Part of a small language model's weights: rotary positions, untied embeddings.
Each number is 128 + 32 x the weight over its row's rms, rounded and kept within 0 to 255. Layers, rows and columns count from 0. The size above them is the row's rms in percent of the matrix's.

# layer 2 MLP up, 512x384, rms 0.16, rows 399-407, columns 0-127
size [108  97 108  94 100  92  93 100 113]
[[ 77  66 148 108 106 118 119 132 191 162 181 131 121 123  77 114 157 137 123 181 128 143 103 176 152 130 122 137  82 134 144 179 129 158 150 111 157 140 145 159 139 108 125 145  98  49 131 153 112 131 148 103 121  86 142 135 139 112 141 126 148 101 177 108 190  81 108 121 100 140 166 165 181 115  39 144  89 188  93 141 162 122  64  69 114 124 170 155  90 155 151 168 121 186 105 130 113 169 106 162 100  98 135 173 160 134 132 115 135 120  93 178  94 155  86 105 132 125 171 108 143 127 126  98  92 107 111  52]
 [167 176 140 104 141 204  63 156 109 144 149  78 134 169 126 105 144 157 161 165 124 128 122 159 155 123 127 109 209  78 146 121 169 171 157 141 153 124 123 138  64  96 108 131 123 139 222  58 157  96 164 130 163 131 128 109 105 129 112 146 125  73 113 132 126 137 128 152  67 121 131 105 129 135 150 120  99 133 107 118 125 120 102 138  93 111 155 159  89 147 162  55 122 115  87 137  97 108 145 142  76 173 146  87  54 174  89 172  83 171 105 126 133 138  74 113  48 141 122  87 158 186 117 131  86 178 115  98]
 [151 144 144 149  91  69 128  94 154  87 101  82 110 105 120 184  99 169  73 115 154  66 102 154 117 135 128 119 177 105 125 192 103 138 124 122  82  79 120 212 165 141 147 179  48 135 152 113 106 149 135 171 142 170 117 168 136 110 155 139 100 143 159 166 118 139 174 101 203 101  58 126  95 176 120 108 127 128  89  96 131 113 149  89 105 143 156 158 104 125 158 117 161 125 138 119 110 131 128 103 149 142 126  86 110  97  78 150  89 153 163 163 153 154 127 125 154 127 118 115 133 117 130 103 156 163 174 151]
 [134 109 143 149  99 147 165  85 115 133 118  91  84 113 122  55 151 149 123 164 107 121 135 145 163 126 151 121 149 136 133  94 138  52 143  84 164 112 134 154 138 145 137 100  98 168  56 146 120 140 162 122 115 149 122 164  68 167 107 148 104  72  87 140  53 125 117 102 154  70 116 142 100 126 134 131 120 137  50 107  70 102 103 107 117 143  86 154 150 128 137 162 121 112 102 165 152 119  85 120 110 116 109 119  94 113 130 132 151 152 139 141 116  43  86  87 137 124 132 204 105 113 146  63 127 155 115 134]
 [ 72 135 110 105 118 152  74 115 147 127 138  69 119 193 135 111 126  81 127  84 139 149 148 113 167 127 129  94 158  93 153 125 120 169  38  81 140 170  86 108 204 137 118  96 154  89 126  96 119 148 136 109 114 123  64 153 119 191 169 138  83 172 101 170 113 103 157 142 153 182 106 128 156 136 131 168 192 143 116 128 118 162  80 104  97 116 170 137 135 119 154 163 121 162 126 147 151 145  47 109 149 120  90 150 172 158 128 105 124  65 105  77 138  96 107 113 138 136 128 191 155 134 133 152 154  77  85 104]
 [ 93 120 149 160 145 125 152 160 134  74 135  78 121 126 125 112  86 138 115 102 100 140 146 168 200  91  99 109 147 192 116 103  93 161 101 142 161 162 157 101 124  66 143 104 104 111 120 175 135 106  99 134 108 185 113 161 157 177 108 154 125 120  98 177  98 157 140 106 137 172 113 118 149 141 162 137  98 112 115 126 104 179  80 184 141 150 176 145 135 131 114 146 146 129 115 130 137 161 149 148 183  76 104 140 119 113 152 116  99 125 123 142 169 118 143  95 170 175 188 133 101 119  99 123 146 124 125 111]
 [162  63 189 125  99 149 142  58 143 126 168 206 144 115 118 140  50 151 106 129 131 114 149 133 100 127 113  90 112 134 156 122 129 124 110 133 142  94  73  82 138 134 117 113  72 130 128 147 109  90 149 142 146 104 162  56  95 139 143 126 150 127 145 149 141 149 148  77  86  90  70 129 128 161  97 120 158  81  70 142 126 103 139 165 165 130 112 108 192 132 101 137  74 125 137 120 116 113 173 111 193 130 110 134 172  57  60 124 177  72 166 128 182 145 112  63 153 105  97 115 150 116 160 109 114 158 127  99]
 [131 100  84 129  93  99 107  46 113 165 112 166 117 101 166 108 154  75 122 131 131 107 152 134  63 128  86 126  98 175  99  89  97 137  89 119 157 145 125  89 158 111 151 163 208  54 111 160  90 138 110 133 108 107 117  84  51 113  70 179 189  91 115 143  91 118  75  78 153 118  88 204 158 132 123 114  91 127 147 129 163 158 123 146  93 132 144 128 149 174 129 112 166 136 134 124 108 126 107 137 117  74 169 155 106  97 172 113 129 165  80 200 177 124  84 108 121  92  97 109 133  89 128 113  84 115  68  87]
 [ 95  84 145  32 154 174 104 187  42  67 161 139 120 130 145  55 112  97 126 155 152 162 123  94 181 193 110 111 118  94 103 125 126 133  76 115  78 104 181 137 122 134 156 139 107 179 115 134  84 127 100 125 149 154 117 156 124 135 113 169 141 105 159  92 167 124 113 160 104  76 170 142  93  61 103  99 116  82 125 128 144 113 179 144 166 169 153 152  90 128 164 123  87 101 150 127 173 125 144 127 161 174 132  73 129 141 111 117 119 112 171 206 154 117  92 119 151 147 136  92 142  66 161 152 108 117  66 139]]
# layer 2 MLP down (transposed), 512x384, rms 0.148, rows 399-406, columns 0-127
size [105  98 108 102  93  97 101  92]
[[ 87  91 150 101 149 153 106 119 128 144 168 173  87 110 150 134 150 154 157 120 123 103 126 138 128 153 128 100  80  37 104 133 134 200 181 103 114 103 120 113 145 126 145 144  60  92 154  85 166 199  88 137 146 122 186 132 129  99 114 126 109 146 134 112 170 114 119 127 159 137 118  93 192 154 147 105 124 155 104 163 183  90 132 113 115 148 114 166 117 140 101  86 107 106 122 157 129 124 132 136 120 169 146  85 117 203 126 119 130 119 126 186 116 124 149 130 225  53 160  68 189 160  96 136 102 140  99 104]
 [146  95 183 152 105 167 156 146 120 112 138 135 106 112 104 153 147 126 162 124 113  90 193 168 149 143 149 150 116 114 117 142 173 112 165 153 102 116 158 190 108 111 138  95 179 151 133 146 151 140 139 196 168 148 152 121 108 124 170 123 125 158 111  68 123 136 109  73 118 178 108 110 121 139 145 135  90 175 111  78 137 174  87 130 136 127 216 139  57  52 119 123  72 104 211 136 110 122 107 155 164 123  81 135 157 136 113 145  66 136 110 145 117  82 159 117 109 113 170  83  97 141 132 116 143  72  47 134]
 [129 146 115  85 136 162 154  87 160 127 104 123 122 148 133 121 129 167 115 120 148 158 156 158 184 178 129  77 112 152  96 112 203 165 124 172 129 139 183  78 122  96  91 117 164 108  95  86 145 132 134 128 163  79 137 130 157 104 115 159 187 127 140 127 145 143 102 139 147  60 189 123 123 190 113 117 101 121 126 145 132 114  95  88 138 104 155 114 113 122 142 151 126 115  87 196  87 198 123 133 135 136  75 136 136 167 117  83 106  95 161  92 172  97 103 106 188 132  83 136  96 115 189 167 101 123 123 107]
 [152 201 163  89 105 134 167 139  93  69 110 143 102 127 117 131 137 124 142 117 138  96  97  89 114 143  87 151 161 171 179 141 184 167  87  99 101  21 139 140 132 102 167  81 120 126 133 110 102 178 146 134 100 109 148 145 105 106 167 139 111 144 178  72  54 122 149 117  99 135 170 118 136 127 139 105 156 134 137 110  65 138 104 165 132 141 151 137 125  47 112 123  87 131 193 137 109  59  93 107 159 122 133 125 130  94 102 132 120 121  49 112 175 191 178 126 158 100 162 118 170 171 145 174 101 153 137  42]
 [131 123  94 110 124  49 147 117  99 136 153  97 196 155  66 170 189  89 104 184 112  86 145 108 131 170  84 111 124 157 133  98 128 133 123  81 135 176 138 192 106 156 193 170 134 165 166 142 163 125  65 126  99 129 162 132 125  95 171 122  53 158  89 133 147 123 112 158  61 146 107 157 154 109 108 158 134 164  87 122  87  54 149  51 160 128 184 132 161 177 117  94 140 201 149 153 139 130 150 162 120  93 111 154 156 137 223 171 164  81 145 154 169 141 234 121 139 141 103  98 116 124 156 124  62 120 142 151]
 [119  95 149 124 147 167 119 148 100 128 136 108  68 132  84 117 119  99 134 183 150 156 137 134 150 110  90 109 141 122 159 102 115 135 107 118 140 101 154 124  59  57 152  84 105 150 102 158 140 120 150 129 116 205 152 120 172 166 132 171 166 195  80 224 103 132 146 139 141 126  65 107  85 120 132  85 143 147 148 114 139 144 155 122 147 114 172 172  85 121 146 140 115 155  81 146 123 118 214 134 121  78  92 124 148 176 106  87 124 116 161 166 144 122 164  80 105  81  86  87 132 163 157 171 122 125  40 195]
 [125 127 104 118  95 140 100 126 126 141 101 106 147 160 113 157 124 186 133 143  95  79 150 140 137 146 141 119  63  78 117 118 153 131  85 128 143 121  78  91 161 134 159  60  79 129 104 143 131 104 132 134 137 140 105  89 154 114 102 137 139 142 103 136 139 135 178  83 125 148  96 166 109 130 141 108 139 107  90 170 191  99 159 157 130 148 104  83 199 115 140 214 136  49 143 160  79 118 169 147 219 137  95 128 143  73  90 195 139  82 161 108 125 143 123 131 103 149 155 123 147 112 131 194  94 122 108 126]
 [171 133 161 101  60 111 131  84 146 139 145 131 125 166 166 112  93  87 118 138 100 149 133 104 118 198 169 129 185 118 143 160 149 115  70 147  67 123 146  95 225  98 101 137 177  60 143 104  69 130 138  84 125  98 142 117 103 102  72 136 161  75 135 190 113 116 191 148 139  63 181 115 134 136 113 137 127 106 117 135 144  96 136 150 128 114 144 107  56 166  78 171 112  77 169 105 170  88 165 122 129 114 121 157  43  95 115 100 123 133 127 132 117 175 167 151 157  64 159 137 164 131  66 140 157  84 131 166]]
# layer 2 MLP gate, 512x384, rms 0.153, rows 400-407, columns 0-127
size [ 99  98 100  93 100 103  99 103]
[[100 178 117 196 136  95 166 123  80  94 105 169  79 101 104 158 136  95 123 107  91  85 169 141 118 206 202 179 113 183  80 147 117  85 143 144 160 113 106 151  82 153  91 104 174  95  68 223 179 134  83 173 103 138 127 140 175 120 122 182 139 129 131 173 137 147 136 169 136 190  84 137  76 163 123 157 155 126 101 111 135 121 162 145 142  90 121 118 151 125 135  93 117 108 102 116 142 141 114 123 173 123 116 131 152  93 124 149 168 129 144 171 103  92 150 139 170  81 104 120 129  92 133 103 151 171 193 152]
 [100 177 124  89  95 137 128 143 147 104 102 175 160 134 136 143 153 124  90  84 150 161 178 107 128  94 130 135 106 103 117 131 140 154 165  75 151 121 138 119 112 148  70 169 115 123 173 147 141 150  96 111 193  98 145 135 100 106 117 113 157 127 141 200 140 177 148 134  82 113 171 147 126 183 138 153 132 110 154 118 133  93 124 103 139  80  67 111 105 122 178 121 131 102 145  77 167 145 147 137  61  73  84 130  92 139 109 134  98 112 163 118 176 124  97 137 129 154  80 112  76 125 199 168  78 120 161 142]
 [127 188 109 135 183 170 118 140 118 120 176 180 188 104 126 136 137 172 154 165 125 132 124 116 102 131 174 150 111 140  58 172 162  92 144  70  80  71 118 186 144 120 105 125 161 129 124 154 111 181 111 171 167 172 154 140 130 140 155 111  82 146  84  78  97 118  77 137 164 173 155 165 163  89 125 181  98 170 133  86 153 130 131 107 134 149 166 101  45 101 101 133 148 178 159 135 153 131 159 155 131 202 112  86 132 156 123  76 158 164 103 106 158  99 167 154 143 122  94 141 163 149 143 148 147 130 124 152]
 [150 140 141 136  87 107 151 114  84 134  84 197 139 164 163 116 161 156 146 128 100 156 175 148 144 135 123 108  78 175 132  95 155 133 133 189 140 159 145 121 151 130  93 106 119 109  79 176 142 151 110 151  70 129 101 156 148 184 100 121  53 204 195  75 125 117 127 136 122 143 124 202 142 149 111  74 127 148 131 113  96 146 152  60 147 119 159 110 127 113 143 151 157 145 137 124 186  74  99 140 113 140 238 184 149 110 140 129 143 162  74 123  84 117 172 125  96 153 108 163  98  82 154 155 131 134  79 135]
 [117 134 170 133 132  90 117 110 139 112 115 135 148 119 155 116 180 103 157 150 162 155  79 119 129 153 127  90  85 110 140 115 117  68 155 160 106  43 161 131  98 120 102  93 131 145 103 155 152 130 122 134 113 131 136 157  77  88 147 109 124 156 149 203 109 152 168 155 169 175  94 148 103 156 100 151 151 142 124 107 102 146 103 162 137  79  78 177 146 153 116 155 126  92 131 110 152 109 198 116 113 121 135  93 101 126  81 101 172 105 143 119 126 108 139  90 115  24  89  84 151 161 143 109  75 155  50 131]
 [146 117 105 107 113  77 142 120  70 108 135 142  90 102 190  70 117 138 146 127 166 157 123 131 135 117 140 117 148 175 134 104 126 127 105 156 121 161  81 147 125 126 148  87 113 139 155 133 154 187 126 182 104 132 143 111  93 102  97 124 104 125  98  49 139 128 159 164 149 124 140 136 184  68 129 121 112 166 139 150 195 145 131 117  90 108  78 120 196  93 112 116 169  92 144 121 101  94  81  73 131 133 119 171 173 101 135  96 103 117 154 116 133 171 108  70 145  97 131  78 147 124 165  97 126 173 192  93]
 [200 110 144 134 116 146 165  90 127 123 106 108  97 109 158 114 152 112 142 110 126 165 166 137  35 183 119 161 135 149 165 159 138  86  82 118 152 119 112 144 124  92 125 148 133 109 191 161 117 202 146 135 109 108  79 109  84 123 126  80  75 126  85 123  71 124 163 180 141  98  89 169 108 163  81 117 190 157 198 135 130  65 114 101  97 129  96 105 127 122  92  83 108 134 161 128  73  87  56 155  45 190 156 105  97 146 163 130 189 163 126 114 147 114 123 167  73 146  81 116 144 120 135 131 117 138 133  87]
 [182 124 185 126 152 106  84 160 157 200 112 198 126 140 125 132 164 136 125  99 105 132  96  79 126 138 200 147  94 188  60  83 169 119 134 128 132 166 158 140 142 124 123 118  76   0 127 162 116 129 105 122  87 154 166  97 122  75  81 132  97 135  47 133 105 169 126 138  81 156 106  80 143 150 127 167  71 149  90 113 103  87 129 152 120 116 121 176 129  78 172 119 138 177 105 120 161 123  89 137  72 144 107 124 150  75 153 170 140 126 126 111 128 172 119 115  91 117  95 129 120 123 170 147 120 101 141 153]]